config.yaml
head_dim: 64
norm_place: "pre"
norm_eps: 1e-05
lr: 0.00435
Each number is 128 + 32 x the weight over its row's rms, rounded and kept within 0 to 255. Layers, rows and columns count from 0. Numbers have three digits each. The size before them is the row's rms in percent of the matrix's.

# layer 2 attention output (transposed), 128x160, rms 0.0835, rows 75-95, columns 0-159
130:062178117159082084116197085097086106128144133126113130141110168137134160163100186117157149132085139121157118192108149121136070157154146084130119099103124140107089126162143185142116100158122133071088144182154166104137061140132150178114172149089107053080066138071173167144134113107089111183158121150107122103153157099147207187163119140140179113109136126176132096102090093110129149142098087114101162134166096086107133100158126113138149211107159109138140123172146153107122085162073099
079:165152101093114216134108075108152086116152076157115111136128112109125124082114122113157128155120195153160068112110110136197146095129175095159120106121154153157129176103126106134084157170173066107173139134093169134113110113147154170127113164111171098069129106169197144086186156144097099108136114090124101129126145132085109076075088104122123160134178108169139094131096122092165189115118186123159134146128168158069128096168207076152136076176073173147129090103118120094094117140107148
093:144082128130090174143081154137111110166115107116110105099133166104091091116097148162113148149150167111135179173033151097101165096138109124122152110223115119117138145112149146087167140142123130159135174092112123100181139148149121087121140101150110188155142159179068105183085092117116169139134155142122102154127207193147083109147160094118136145144091067077073172112107155100117085149125126152174127106098143110121125185196115120166107130123107128165115051078145090128095118073103193
139:188110152050154145121120139112151110131111169107136100136140115175159114133132059103127157150199154145108095193120115151130087131125157119188078113184187166131152168155137090180143178086053104099172133087105125153123136104132140095134075125139150130130040132099108117124121135151169126078098119170140139135064136135136094077091145127133131175132096124075125187108185104104107092116058178191119109146129126096125131082112160151164090100115097121124111172116091152102149194095126185
103:188165119088174098126162115100128152111085116087096123038191164156122131145146122178089081119120169114128147140106110175151110127103144164100196113144146140076181117130122126116097114090098103163149139134160146123144157130062087100146149132113128179146164184171070162121122058150124177141106134173106083156097113130098147163062132150082132156161115090112143167179130095139162076143153071120122139146051125147167107098138133148091129215123158101128102127125159057100105107134069125
100:096140121168147065115107099158136114131214079143134151084120106127172133151153157143163117146093146088139174165131138103169132116135129114174115137127082146088061118150127157191214136122153106086082074102165119133168047106115195150101156148068142111150122127168171162133049078077166131160162117107142138136170106091092154153144151099106171110087086105061121066123108153150176130160164135153092141116115102094100125073135113120156137184145156113135170154138122135136133094133120068
110:076143125138116125137152110151110161162119096135126128122130124080098124077126169181111120137061148107152164140120132111116172085086125130102158162083076069149140111105132158096197119097210157149105102168156070173154118127134131149145118155124111119154195104176095130159138090117101079137123149077110124135150164133110126166099186145104111149116188152094077094164064080156204168139127122151150140131077104084187114106113090108092124171176156186139161098083156111098140035163132130
090:100143073180134127145133069178088113116098100075121101084138054127122168123134133196160105092115124125077181178089180134124064165176129152133100096119130162083101088104176166171160123169142154119133188160106141143199161145085079156091149104125175121110143136090213084165140109101105109116134113122143084143135121088143178168114134157099073165055124144136108171118101104108140058120160125152118130133130146146186165086164133144129109099074179163145115135158123113097114116110100143
095:157115127093123153177120170121086092104141138128070110161123173160152094146166081055112105135174089161120136172111112173117136103168074161170107118114145191121150139145136112162160185148079145178158122157030139139041155161145113114107067164135101120153102156150144117131108067128199106121088124141167081120129072135152109084131082120125083142168127092094090203097171127096129106128092163128128103154173114174096135113135111139121153090122100115173115189115086103133108129096116183
077:180115131076182075129160053137130108112101126114113158062148126158098140143128101148132113141137137149118113163078124079112099132118095185204124122150156159153134122141202127119120117164111159106108117153140091097114150102095122200102134106100127097152153117144075157152175179134143130124094112090131154221134189136113134153111123154128067082177208059168115134146084150159150097097173110120124072157094136163148053134166105107109148148130161128138073149132173071102154140081092111
088:119141127156090096129147054055114082136053092116150107068152142075140076134134100202095115173116176140123170188082138105139149166163124170146119139104098110171141127150114182148174147155116160124099136082093116149147127089136148165135192093131137116087114129157140119138099135105102123093162130109148168212164143136080134115152065158094153167126160174117190134124115120081080094119151091128142096144074167116142138163178119203139129131104163137158128059153108130055103130100108116
097:148118100106102134131191133171156101132131105125108128147176127131082080107132126185015117129173149080173159142054113095060109121159127107149121178112115144118188085106128140116125121166114157167142143152109102070122139133122115105153166121111092089139126126122174143093094129169140113110123110088147108150113158116134086136143122113116110181171114135101095184106080097171172165140116155130118089166145203170113130111068134244119088132172131104110115192162107096164194083153121116
108:186135113128083113155191179100066124139151166105175162106134188140116142155122138145148110131166085091083130077144189144140085109067089110163112094125142152127129083132115086193041095067104086134063099146147211082133089149109168051118136113127109141146162151096154144103165130116149134077112146134109140149105101092165133141189117100154097128153100140156117171125136123150116124097128126132125170151144135160114155143027135144105140178150136098144127200078133113117188145123117097
119:156168151120123155101153137154069129151123147129127149116067193110104122090101135114120141087077117163158138131084139106156079107093078149137143108093098074157078135132144140107072129114151109111082140154111155134100146130122123156120119151104156117104243089168064168118187177088056117149163130124138096111161178180120157189092110161074102093122170169129148112135087144117098155094125118099152182146083102118181165167157154155108151111134141145097121045144171172128124050149139151
102:117125112109172126125128211149105222196071196126117130144121100115119085147112137074163193109141111140064083096134163165116176110118145059110080145207069114157137101150115090159129117111090141146131205111117177086113076171135145106109141150152118142153070115145122099103142088143171053115125108150067146117123081090164107105111146145097119158153133167120133148143166156183109136118069109145126106129161182163113127132132132146116163114148104106153141069100111147147117118136073175
101:169162102137156081112142054163105053128095114146154128119112038103159157140152104127095147077131144104136151186140116104103064199145153155123123120123181176121095092126114128177142177145070123082126137133087086141178137127054149120140194120155149060162130122091143127199136126124154126105122123156151161184098165079090129144145130123124136206133103120078101156078137146104082149141157129172104098157127121110118122069113122176162096152135181113120118155189180081100148134130104121
100:076110125154118100078138134155169149144130138116142162106101108082173105168113141100183115106119158122160126156176136093124144126132125116117134106080130112097080131150162160071068107102125110125141141151119127132118177100119133182092144154126131086155120133095137142118136130099128121171140121154172155101131126118116125134189134172185124072155085124145147061176098181074154099076176165198127110051157111049128088110151122139229156096096111124132115071180140223139137191118152074
109:172148149066162067168118144149122168108108192110160163094168132168130109130109075084136070084178068109109135095154123096130146137111097143144081104150182198132129083138153108160118163103067123095093099167116176099062132111111138156120114081142167116163127145126088144106123098141143155100129122142161147152126127140111130125129125176103091137115110086142112171122197112162131049115156106090087096151120117155110163095099132202146107145114120071097122211126136187175161203102165102
094:165081121143091181100051117114120137138119077153081149134116115106145137150116155165119093122092171108111170103144115203119083155170199176156089107069160186114101066094141178141097136159166146099180151078125131143179180145094148137084150113127119088098065140138170106164147152109136129129122146135102118130143110096125068170133093094179169108083106193109136137137138072122146112136135111117154131111172111134134184106115178100151103126100129193085101102083092108113096135058195147
090:084089090136119142133149161118100174111121193152125074136120141182115102191106151105146103182128107135087043161100129158166086092130109098129140125205109107160139154158103080199129103153161090141108137125182157133137144149134136092105130150121186159133076142097082167141144170085117101118131105185093094071099107147105161105083156127148094082120084072183119123110149171119122138142108109133098193148110158139142119106094128169114089154182205094185152151087114145118124098151106052
111:153163090085151194125086166146163116074089081120125133133112121126136091101129116132116132104089141101142101137161122161156198113178122071130106131148119139133146155072100113139132195129172113159196077110122075135101136084155151119181110175131123179170067146125117125127137166141073107040129102129199166104140121137120101097141130104115157118176111088089193128191099125102166153177145095123194111091132143076092137099151184081088149098168093138108159065133088153108144137135154164
# layer 2 attention value, 128x160, rms 0.0945, rows 76-95, columns 0-159
087:128154141170122105099151154110096136126130087091140114143144151092141136080113141158127142122081111114127197079163147122100073142159054156092150121106160078133083115114185180092117118124129159151142108104125153105144112170119184117124160148134131075205146107078137186123115094142100166166096191107144143140154106130180138106173159145115168036143146197101137099123095133146102064122174108076135147085165101073115155142120032120114130120095138148122109174174159169152149090073168101
109:150140151142113093111098150102183148139136106164210136173136038165150154147143110137168124106120100130105110081178117139139119164144123109148094127094141129101173104150085129224066118100105125089126036177169131177048130082136115138143152081132147094117087096127150185077110145158151133131064091129140137124137124118150106129078114128162097119163155171131155167158168090121119144120137119079114112145170136160121136064036124108144108158121151123143141203119104172109167110169149094
086:185127098143143129175053157171178137121120102100120137108135116132156103122126093072136090109184119143055134092127172156083144159180100173166138120105152203104181112115125091124109114135086114133203101143151130115100177171143112083119122093138147157145109158175168114110090152180177144118078088121158113164125131115156095079120091143145120148162079075160113203145206168162114114126138104067128111157118180161083152105120133068127116129106179104132093164099162135116118211126130124
096:118101145132101133124121166186103153176130197112143124153079076127128077124170162096163194136144069160110121081125140115093158091162088087175075115173131158157119130121138121165150117080149155090111113091112104154078111106149110162095086111142149098091099115077140095125137166116126106084140100117151139160156142145110066116114139064151058094111124171160088086100129137118074156138130150161143121189190101116077140171119172115109118018117127129128150125135089203202133121118165126
085:111119144154101201122177090069120114141042202142145135190085145140068141079094150126115128097083145158141090108122080097104134108089142091067129102121092070141135132094155171095086079136156164182061177112098101111148142179135058140147142125192118118115133126111070100182194157132039098129182161148111132102076148153121138175135114174166124128116119146111129154134116098133135136138119081121122158100103118140176146146171149147153116146130122130129121097142125108113095081192122158
086:103110141169074123116149112123162115111148101120177098142126130123166168151110147139182180108073161169131130084179113158182107126154115107082073067137098139108060143112149146187070114151155116087066160090134180140146125106096150166105180129125142100139084137076148155140090131147042166125180172147109114120136107139121129146158119157176113068121130163184138106102122153064126109140168162150127156113214117122130086166164177142191111134100075136128141093184116157117085076149155141
092:171174184139135146145166132102133153150133109167122105179123149125105107125113187102133139149077108167218115083109069161124138097061137092116133132116084073149114173140169084075100090111141100104173184133083134115081128140164168159154172149131082131119125145179113149135160128103133162155182150101114137146112126184156145125117093143195167118177137133058190085132113156138108195129165139147123163111119093116143048165123131123082123107135088057105124087085146175188134101126158133
083:167146111115153099098093151142190140096090121118172141098185067130157103157107119145106150130176125110084149125114220136062122161134152144189156132118192152151192107093127102128086116110071087118211072101193112138155173153158090088129099103168161150127078134117154150105114129160142171114081071122158168160081153115145107104064152152142160157129063118139131166141177138166097111100082094089110098092137173103072140122113152115102092135111134087126129118109129145146155194138130112
091:107140134118064180111057187125151108174081101155147109182095105105119106124112123123144109139118111103076103135157144155167142119170121079107156106170136122095138164100092119156152150087120117122146102108145116127143100116140122087123109112158118162102066188125180061132095201114138160103134124135111083102116100112129088052119129053092196148181098148090117137184193141119105159130078150153181214133153122130049157143106136084128145084122128125113161132117106181165173118164183129
084:151157147121124146116112159169135176163113118136078143190070112216050211106172165107155087097099118151132095092166068143127084124122152140109137122167100113091093144094160133103098111153138077098128124169119119108142121133118129128082172112162127125146157159114136147159118201082134149201118128080122140066100088120157128133136141106148086147133134070120140111197117142151136181130137132131124174122171097127135163066099137051133162162119055126095128184094116147168119067177130094
100:104198154115136142097065156122097171096076126152145120120107108169151183150113149141163108105099147129073099134139143156178119126203153105158129079143139156142105154124130130101071117116094118107144100121117150193130169122132146140069089167179195158146128136164138114175152091084130142074141050121133155087154069152127118105091071110145118101135113176123153113203159144091105142083097108126142157109187093097159130135151096044137128171114132144131139066075147201120101154168171152
102:037091150135176151122096094152154156122152151160078092130078116117132141147154132073093112148174149136139101173119078115112168109123161144118128188135118146122153149143146100070207159120122164121158160123125064128134185162114098129118097136174081186062076128149113072179115127111189140170161083122142123115148116097102116089099152173103124115097098079107126103082141150159148109138060133167123125110113144135179121112205137145111142095112124180071121110158098076150131195175093176
088:039098094150092059108160101114163096126174073119116107133160090126125113113171202211164168127082130124165142108170080132158156120115154142054115160125115096083080075126109117121153150164186159108098186112154116086169087108115164142163157097109086130139124138066125160115091086135127126119159183121127153125172105114115160160169167101116137092127165083157107052085085112138140134180129158148136130121157092063109065126139091139140145126141093156149171136164134094116125121085141096
084:148118145142115124163153095109154075053158150110171156118170164182127158090183060140121084144206134111102134128100136095145143148116096154167156153085146194118159086119104166111148191156096089137154055143162120157134125130152102121147078103092118152084159132107119147109111085161113203131089112180175078100123153133104170164160141112135152156062093102175118124051151127141152136159151124040149052098122097107106150151101142121141175148116092109072119145112160114147158127107148110
101:135135116171110179160100134085150176123124170105102132127131173210068110117075175116141111133097117146128134117133084154158148076141119107178134103133106083130179186085161132075103093111167150180137159131130163107095170108191155108103116121107149143060158134187148094096134161108118105087146118070129129085186142207144120127111087127124076130177133104094162119219155132118140129138150129096140169126104087151158083157142115078128125110103138129150111110064051193176123124099170127
087:117116109171153113177084107095116082142150093117112126139117179134088182059129153133119114137138112142135123103134122182155071164124161159121122121164108123115097131096097145176183134157141099097097142141121125090207087138170129102162158079094148123077177157177115122163136151077110069180122160091125141158123132118154115153097124108130103146131148110104145217105108074107142112198131123080106120216112121153160134113123141168101126168121157108139112159088126041017097089082103133
087:092124145103165136126094162129160122145132139152086122106091133135160103159135116099101160180168133141095149165088151188100134125150159142172159120136140147124173164105133095151159112105102127168184123098132054163157172174144074078133094094137091190134070140119143080144099201101175134093084086137125100139090141083117109049101122089127119151185075090107112180135186140159095155091095130222120134124137167117093112148152145092104135086145166142129099080103106057133140188152093154
105:122158147153140120173149123131147095125147149091138094132145131146102118085151098124128144167070037166236084104115133101142167145113095095146143129146102096155124176172124110102123127132123127165156126184056176129083142100173123120115138156107204122145186091131098155112183118168086134103154106049132143188126162227164140083147130096083111146115152079114157098152089143098112133151194124113098127141087144136117100188112071103091104117111135108122135163172178156159120086127117121
091:123128149129118152110122091148139089132145152162149157092101112086130142113144151088113171094199179131105134152148133127085184103078087134110124171103123167109150091135085114103123117098094120126086128095133141116081053142093126134167060136165000147148119133132143101107119107182120148182116219156156134140127117084093120150173144140116174158091123135103131142081133102136147162194048124131170121118109100135124184105189159094155180148091100146074131105102119092141125129147092201
107:141143149175099056133163089111127119168141104123147136131147114123169159113128169109124122165110095117135209129174169125076065174176136159137134128121169100142097119154124105126110080134131102101102144153136160114156092138142149136076190093126158060098179123101162167130152112173113138213070138066064147168132139158171125092112113186150125095126177176151098110115119081126109100104166155075107084124142137173143161159074117144144094139120163156184063170111157100136071107094109070